python train.py --n_layer=9 --beta1=0.9 --lr_head=0.00756
Each number is 50 + 12 x the weight over its row's rms, rounded and kept within 0 to 99. Layers, rows and columns count from 0. The size before them is the row's rms in percent of the matrix's.

# layer 3 MLP down (transposed), 512x192, rms 0.0896, rows 347-380, columns 64-95
101:51 54 51 79 52 35 51 47 50 38 64 53 34 36 69 52 43 64 44 33 53 58 41 53 57 61 41 51 45 63 34 28
104:36 49 49 61 69 50 59 55 63 43 56 53 54 31 25 45 44 46 59 59 29 57 46 43 54 71 38 52 61 40 64 26
103:61 47 51 37 52 63 59 34 62 66 67 81 44 39 48 62 37 25 55 54 29 57 36 44 39 66 58 51 32 39 49 49
098:55 43 42 40 61 39 54 53 14 37 49 50 73 53 46 55 60 66 42 51 20 45 50 84 36 43 35 66 59 46 62 60
107:65 77 49 58 23 64 67 19 67 61 46 45 75 54 64 29 72 36 61 58 59 57 56 29 53 50 60 39 54 51 53 50
101:48 45 34 44 46 46 46 47 51 33 53 47 41 50 39 63 44 51 51 55 68 47 57 66 61 27 37 21 58 40 52 51
100:46 43 54 70 46 50 54 45 33 52 57 44 74 54 32 53 35 60 49 47 53 44 66 40 46 71 40 69 56 55 51 59
098:58 41 69 47 51 51 48 64 51 68 49 41 45 58 51 61 53 64 49 75 42 55 36 45 49 65 47 69 68 39 51 57
102:61 52 39 25 74 59 28 25 60 49 56 77 29 36 38 55 35 50 65 40 31 48 52 49 34 47 41 31 38 38 60 59
105:58 56 56 30 36 44 42 62 20 53 45 42 64 21 44 71 65 54 67 66 42 52 63 67 63 63 46 57 54 54 44 42
100:49 46 61 48 47 61 48 65 81 36 39 73 45 44 50 76 52 51 55 60 57 37 65 31 44 70 33 52 47 50 45 73
099:53 39 61 41 47 41 46 36 54 45 35 41 59 28 55 21 44 34 45 56 49 51 58 57 53 53 53 68 33 48 41 62
096:23 20 33 53 51 47 52 28 41 55 45 34 55 65 38 55 41 56 55 62 35 52 58 55 58 48 56 77 68 50 38 29
106:56 36 50 54 53 49 42 50 41 22 54 51 43 55 41 40 49 36 65 31 50 33 66 46 55 54 56 51 33 62 53 44
100:40 31 43 62 49 43 45 53 42 57 83 63 56 55 36 48 55 48 46 55 47 52 52 63 36 56 37 46 65 58 55 33
094:48 23 41 52 37 50 33 41 81 48 38 40 53 58 53 48 55 49 40 66 41 69 50 41 60 69 59 37 56 71 70 62
104:64 44 45 39 54 65 37 39 41 63 53 62 27 41 55 61 46 52 55 54 71 59 57 43 55 51 56 48 57 38 65 40
097:40 57 52 56 65 34 43 58 46 33 38 53 43 57 65 56 51 41 51 43 35 57 64 64 58 37 53 56 52 57 69 30
090:53 40 45 50 49 35 44 54 69 38 69 33 74 34 48 35 64 46 48 57 43 52 53 46 59 67 37 48 39 64 47 32
099:65 46 44 30 64 68 44 52 34 39 39 40 41 58 52 59 39 72 58 62 30 54 53 39 65 66 46 49 56 52 55 56
102:35 45 42 67 61 76 43 55 42 72 61 36 62 50 53 62 56 47 51 51 46 49 38 35 51 41 58 59 62 58 56 57
098:47 57 45 41 55 40 51 64 31 51 62 40 59 49 49 69 50 60 39 63 44 38 42 52 38 62 58 38 55 52 49 58
099:48 57 52 41 80 44 74 58 41 41 56 37 48 44 41 35 62 53 72 47 27 47 70 65 48 71 69 29 44 47 31 38
101:34 66 68 51 51 56 56 36 82 35 55 48 43 46 47 41 34 35 47 54 57 38 40 56 27 55 40 50 61 52 57 55
096:61 25 31 41 35 57 65 57 66 48 46 46 74 30 36 49 58 56 44 47 56 56 59 52 40 41 52 71 53 23 62 62
102:49 37 43 61 56 52 61 57 48 62 45 52 53 54 55 64 48 60 59 34 51 49 57 42 70 46 54 47 39 42 32 51
099:40 40 40 38 26 63 42 43 60 46 59 57 46 38 67 63 56 45 61 52 40 63 55 47 49 42 59 36 72 41 70 41
103:67 59 44 50 47 59 37 57 35 47 51 57 63 68 53 50 41 39 39 72 36 54 47 53 49 58 37 40 70 44 21 69
098:74 46 45 46 38 40 61 57 41 31 71 50 64 50 50 64 55 43 71 40 48 31 50 67 76 67 63 42 59 46 41 50
104:45 62 38 44 32 58 35 63 35 71 37 49 71 50 60 45 50 44 52 42 36 57 39 63 48 52 54 44 50 35 79 67
097:42 50 23 68 62 47 42 62 34 51 44 48 33 44 60 57 59 52 40 50 51 62 54 49 40 71 64 40 44 51 28 30
096:51 54 50 43 58 48 43 45 47 63 58 40 46 46 58 58 59 69 55 59 68 34 45 60 54 64 55 58 52 50 44 48
101:60 66 76 58 56 52 38 68 44 38 41 53 49 54 39 78 51 72 50 46 57 51 45 45 61 53 65 70 40 42 81 29
103:45 45 41 46 47 59 48 51 88 39 39 39 38 42 51 40 43 45 68 58 70 59 47 38 41 56 48 62 48 42 69 68
# layer 3 MLP gate, 512x192, rms 0.0936, rows 348-380, columns 64-95
104:45 53 48 57 55 50 40 39 35 50 42 62 46 54 70 51 63 76 41 50 65 30 74 58 37 45 43 29 46 68 61 52
104:41 53 38 72 55 33 52 60 42 45 34 48 48 62 68 58 44 38 53 50 61 33 48 38 51 58 64 73 62 49 73 38
098:57 58 47 63 66 63 52 60 55 49 41 36 56 48 35 46 35 39 64 60 33 47 58 68 74 43 64 44 39 27 37 34
104:40 61 66 58 57 52 44 57 48 62 51 75 25 49 57 63 39 38 65 63 53 48 67 56 55 48 45 73 47 42 51 54
103:47 56 42 33 43 52 62 45 55 45 62 39 39 66 50 55 69 50 47 63 44 22 50 65 22 61 72 42 73 52 30 43
101:58 54 53 26 60 39 56 29 57 30 45 54 60 44 53 65 43 61 42 47 71 36 55 68 53 35 61 52 52 45 61 55
098:60 53 68 74 50 57 58 63 35 38 38 52 50 74 76 34 59 55 43 41 64 66 53 75 33 28 47 29 34 44 54 51
098:43 53 40 37 68 44 58 43 43 54 67 51 65 53 63 21 42 71 63 45 34 38 46 63 42 63 51 48 67 29 40 52
105:40 75 57 42 49 42 57 46 72 51 48 50 57 66 32 26 51 59 48 48 39 46 53 58 32 51 51 51 56 64 66 62
101:49 54 56 57 59 58 59 65 70 46 59 63 55 63 32 51 73 63 65 66 64 42 49 47 57 64 49 56 41 58 54 45
106:67 55 55 59 49 69 56 54 45 58 56 61 45 40 28 37 72 38 64 57 51 47 41 57 42 64 57 52 39 32 58 46
098:37 68 59 57 52 45 58 34 55 56 47 63 67 54 56 48 66 42 46 38 45 63 31 58 69 65 57 34 49 28 55 48
100:52 50 49 43 45 61 76 51 60 58 39 56 57 34 46 53 58 52 42 59 51 33 76 63 29 32 40 55 75 66 34 51
100:49 53 77 47 70 44 43 42 51 65 38 51 57 56 50 43 48 52 92 41 38 62 73 53 46 58 71 47 37 48 83 47
097:59 51 42 50 54 52 55 62 60 56 56 69 63 61 49 65 60 41 41 84 59 44 52 26 66 70 43 31 51 51 69 58
103:24 28 59 51 40 46 68 73 47 63 52 54 43 48 53 58 61 30 60 50 50 34 39 17 51 59 57 51 35 48 52 40
097:57 52 70 53 45 28 49 57 54 32 36 51 56 31 59 44 66 46 60 45 22 51 55 52 59 45 54 52 36 42 50 39
097:44 61 37 53 54 86 46 50 42 43 44 59 60 82 54 41 44 30 72 31 38 30 50 50 59 57 29 40 61 54 31 44
095:46 46 60 36 57 35 38 49 48 40 46 49 39 55 55 29 51 46 71 48 53 31 41 58 34 53 33 54 51 33 39 45
097:47 34 55 53 45 59 65 61 46 33 61 43 59 57 69 48 50 30 57 32 47 70 47 80 40 56 48 41 25 48 36 35
094:54 52 41 49 59 39 44 33 62 33 52 58 47 61 46 57 55 55 42 37 49 40 53 59 51 42 48 47 65 51 51 40
099:46 41 71 73 30 59 47 74 46 39 57 66 61 34 26 60 59 64 45 44 57 39 40 39 24 62 62 56 53 74 43 54
102:70 47 68 44 28 67 46 59 53 42 60 38 41 38 40 50 55 61 47 56 62 71 51 47 30 61 66 57 45 62 60 57
099:54 32 72 36 69 24 53 50 54 34 43 62 41 70 72 54 29 73 46 46 43 50 53 71 50 71 50 41 55 42 70 49
099:46 57 68 40 38 61 53 38 48 52 61 39 47 55 43 31 54 44 39 22 19 24 26 43 32 65 62 46 55 37 65 39
100:50 47 52 51 51 47 61 53 29 66 55 27 52 23 65 34 39 46 55 45 52 59 43 62 41 44 43 39 52 35 66 78
103:43 45 52 49 24 47 62 59 27 37 53 47 58 53 45 29 58 50 69 57 56 45 33 42 48 70 48 48 39 35 55 64
105:36 82 59 47 38 72 57 47 47 61 54 76 52 48 31 50 49 50 42 41 38 58 48 43 30 62 51 63 61 36 42 47
102:48 68 49 62 50 58 51 40 46 61 61 43 17 56 62 41 58 71 58 49 60 48 66 48 62 60 37 63 55 37 33 63
104:35 49 43 57 43 55 42 52 45 37 66 59 45 58 62 56 57 72 57 78 48 49 57 54 21 72 52 55 20 53 21 56
095:51 50 55 60 56 45 62 53 43 39 60 44 54 49 53 56 50 49 69 66 43 33 60 56 48 46 59 41 62 50 45 56
102:53 69 35 45 54 55 58 53 33 53 66 52 43 61 48 59 47 54 63 33 38 70 54 58 41 50 46 41 58 47 55 58
106:46 42 49 72 36 53 65 57 70 64 45 68 58 63 50 63 54 54 60 61 46 51 62 60 48 60 45 46 47 50 50 47
# layer 3 MLP up, 512x192, rms 0.0898, rows 348-380, columns 64-95
105:52 56 49 57 75 65 43 45 35 62 61 54 33 45 44 62 38 48 71 66 64 54 49 54 72 56 46 40 47 47 52 47
106:61 41 65 42 54 39 41 58 80 49 46 29 46 36 57 48 50 39 54 44 46 38 37 63 55 42 42 47 63 44 62 28
097:57 36 46 46 46 47 41 08 33 39 45 34 54 55 43 52 68 46 52 44 41 64 58 49 47 31 47 49 38 47 47 41
105:53 65 53 42 76 44 57 69 68 62 40 55 33 66 55 49 60 29 48 44 71 60 43 24 60 36 53 50 56 34 45 40
103:47 41 76 38 65 69 67 50 71 60 49 52 66 64 56 32 60 47 60 48 59 30 63 55 43 53 66 77 54 46 42 62
100:43 54 52 42 50 68 54 53 63 55 42 39 44 73 63 44 51 63 66 80 54 59 58 70 41 44 44 57 77 38 57 43
096:47 48 44 39 46 41 40 50 49 61 53 50 16 36 22 56 27 57 44 54 47 55 44 32 66 70 60 69 58 63 44 53
101:65 36 50 58 69 46 60 25 36 53 57 29 54 41 73 46 41 56 77 38 55 27 70 57 19 43 61 29 56 58 60 67
104:62 42 36 46 53 42 76 66 46 60 61 45 42 45 34 43 52 60 52 41 63 47 43 38 49 45 42 36 50 50 45 51
103:75 65 43 33 53 40 56 54 61 57 25 36 66 52 66 58 65 67 51 55 54 59 60 70 48 68 53 58 30 31 55 36
100:65 34 52 52 39 76 56 76 50 59 38 30 53 54 52 45 51 52 63 55 47 18 58 62 54 69 72 56 41 35 56 43
093:24 54 47 66 38 64 54 61 72 61 38 55 26 65 49 38 76 57 34 40 64 51 25 44 62 62 60 44 64 58 32 44
104:62 53 64 64 59 53 50 49 56 62 54 46 70 54 56 34 39 48 51 74 79 53 63 56 58 56 56 42 41 42 62 38
096:29 66 73 57 41 47 51 60 54 54 31 46 62 70 66 65 38 49 47 32 63 59 45 51 55 63 57 46 54 53 38 59
096:53 48 34 27 65 68 53 58 35 46 43 71 47 62 61 64 64 49 31 66 48 33 74 41 71 62 42 72 41 42 62 57
107:41 73 43 86 36 42 58 49 36 46 60 41 50 61 63 59 60 56 47 66 58 78 62 38 71 53 65 54 50 25 63 47
097:60 61 55 48 42 66 49 39 37 35 45 58 66 61 61 43 48 54 23 41 50 38 52 58 50 26 46 46 52 47 63 54
092:44 53 40 42 40 74 44 59 53 38 57 44 56 77 45 43 30 39 66 54 41 51 58 43 57 57 27 44 59 57 37 45
100:53 52 40 26 37 60 62 49 49 56 39 42 67 36 49 73 45 45 36 57 51 50 67 26 46 49 60 67 62 49 44 63
097:51 47 53 32 76 39 49 39 75 75 70 50 52 42 40 55 34 57 39 52 59 31 43 34 71 47 57 57 62 62 82 41
090:54 67 47 36 37 61 66 62 22 58 35 35 52 51 58 67 58 54 49 69 64 33 29 46 33 57 50 38 43 37 41 59
103:35 30 66 87 60 48 67 66 34 49 56 56 57 37 37 51 59 31 59 67 73 56 51 54 43 51 59 55 39 61 41 84
100:49 44 64 54 47 54 49 57 37 64 49 49 50 45 70 48 55 61 40 48 46 46 47 32 44 48 37 50 47 51 58 46
098:48 58 57 78 53 43 43 66 29 68 56 56 46 44 29 59 67 42 58 35 40 54 35 49 36 55 49 62 62 64 57 58
101:38 51 67 39 50 68 52 65 42 59 24 31 42 34 37 41 54 32 59 63 50 70 44 62 31 33 56 57 60 44 56 51
101:47 73 54 36 53 45 29 63 54 39 44 57 79 75 35 64 34 46 66 55 53 35 37 56 40 59 46 48 64 37 26 43
102:70 57 35 69 52 87 66 62 52 59 45 47 45 55 33 68 50 73 51 58 37 61 60 21 66 45 46 39 62 36 52 51
097:74 53 61 47 60 49 58 64 44 39 36 41 56 50 93 42 48 56 61 32 71 44 45 60 49 56 37 52 34 51 43 56
102:38 36 64 53 17 58 40 70 39 64 38 59 22 39 51 68 85 51 49 54 32 66 54 29 60 56 59 54 53 31 55 63
100:57 46 48 69 71 41 58 48 52 51 45 46 59 55 74 52 51 56 49 52 59 50 64 59 33 52 44 77 30 52 47 49
097:43 56 48 45 63 57 40 50 50 43 56 50 52 64 62 58 57 67 48 40 60 47 51 45 41 66 62 61 47 47 47 54
101:45 51 76 40 41 47 50 49 49 31 52 56 50 34 70 49 47 29 42 31 47 42 58 45 79 52 50 66 32 72 34 36
105:57 77 68 63 57 43 53 43 59 54 34 62 42 54 42 57 76 79 61 44 44 49 48 44 39 63 54 39 50 30 54 56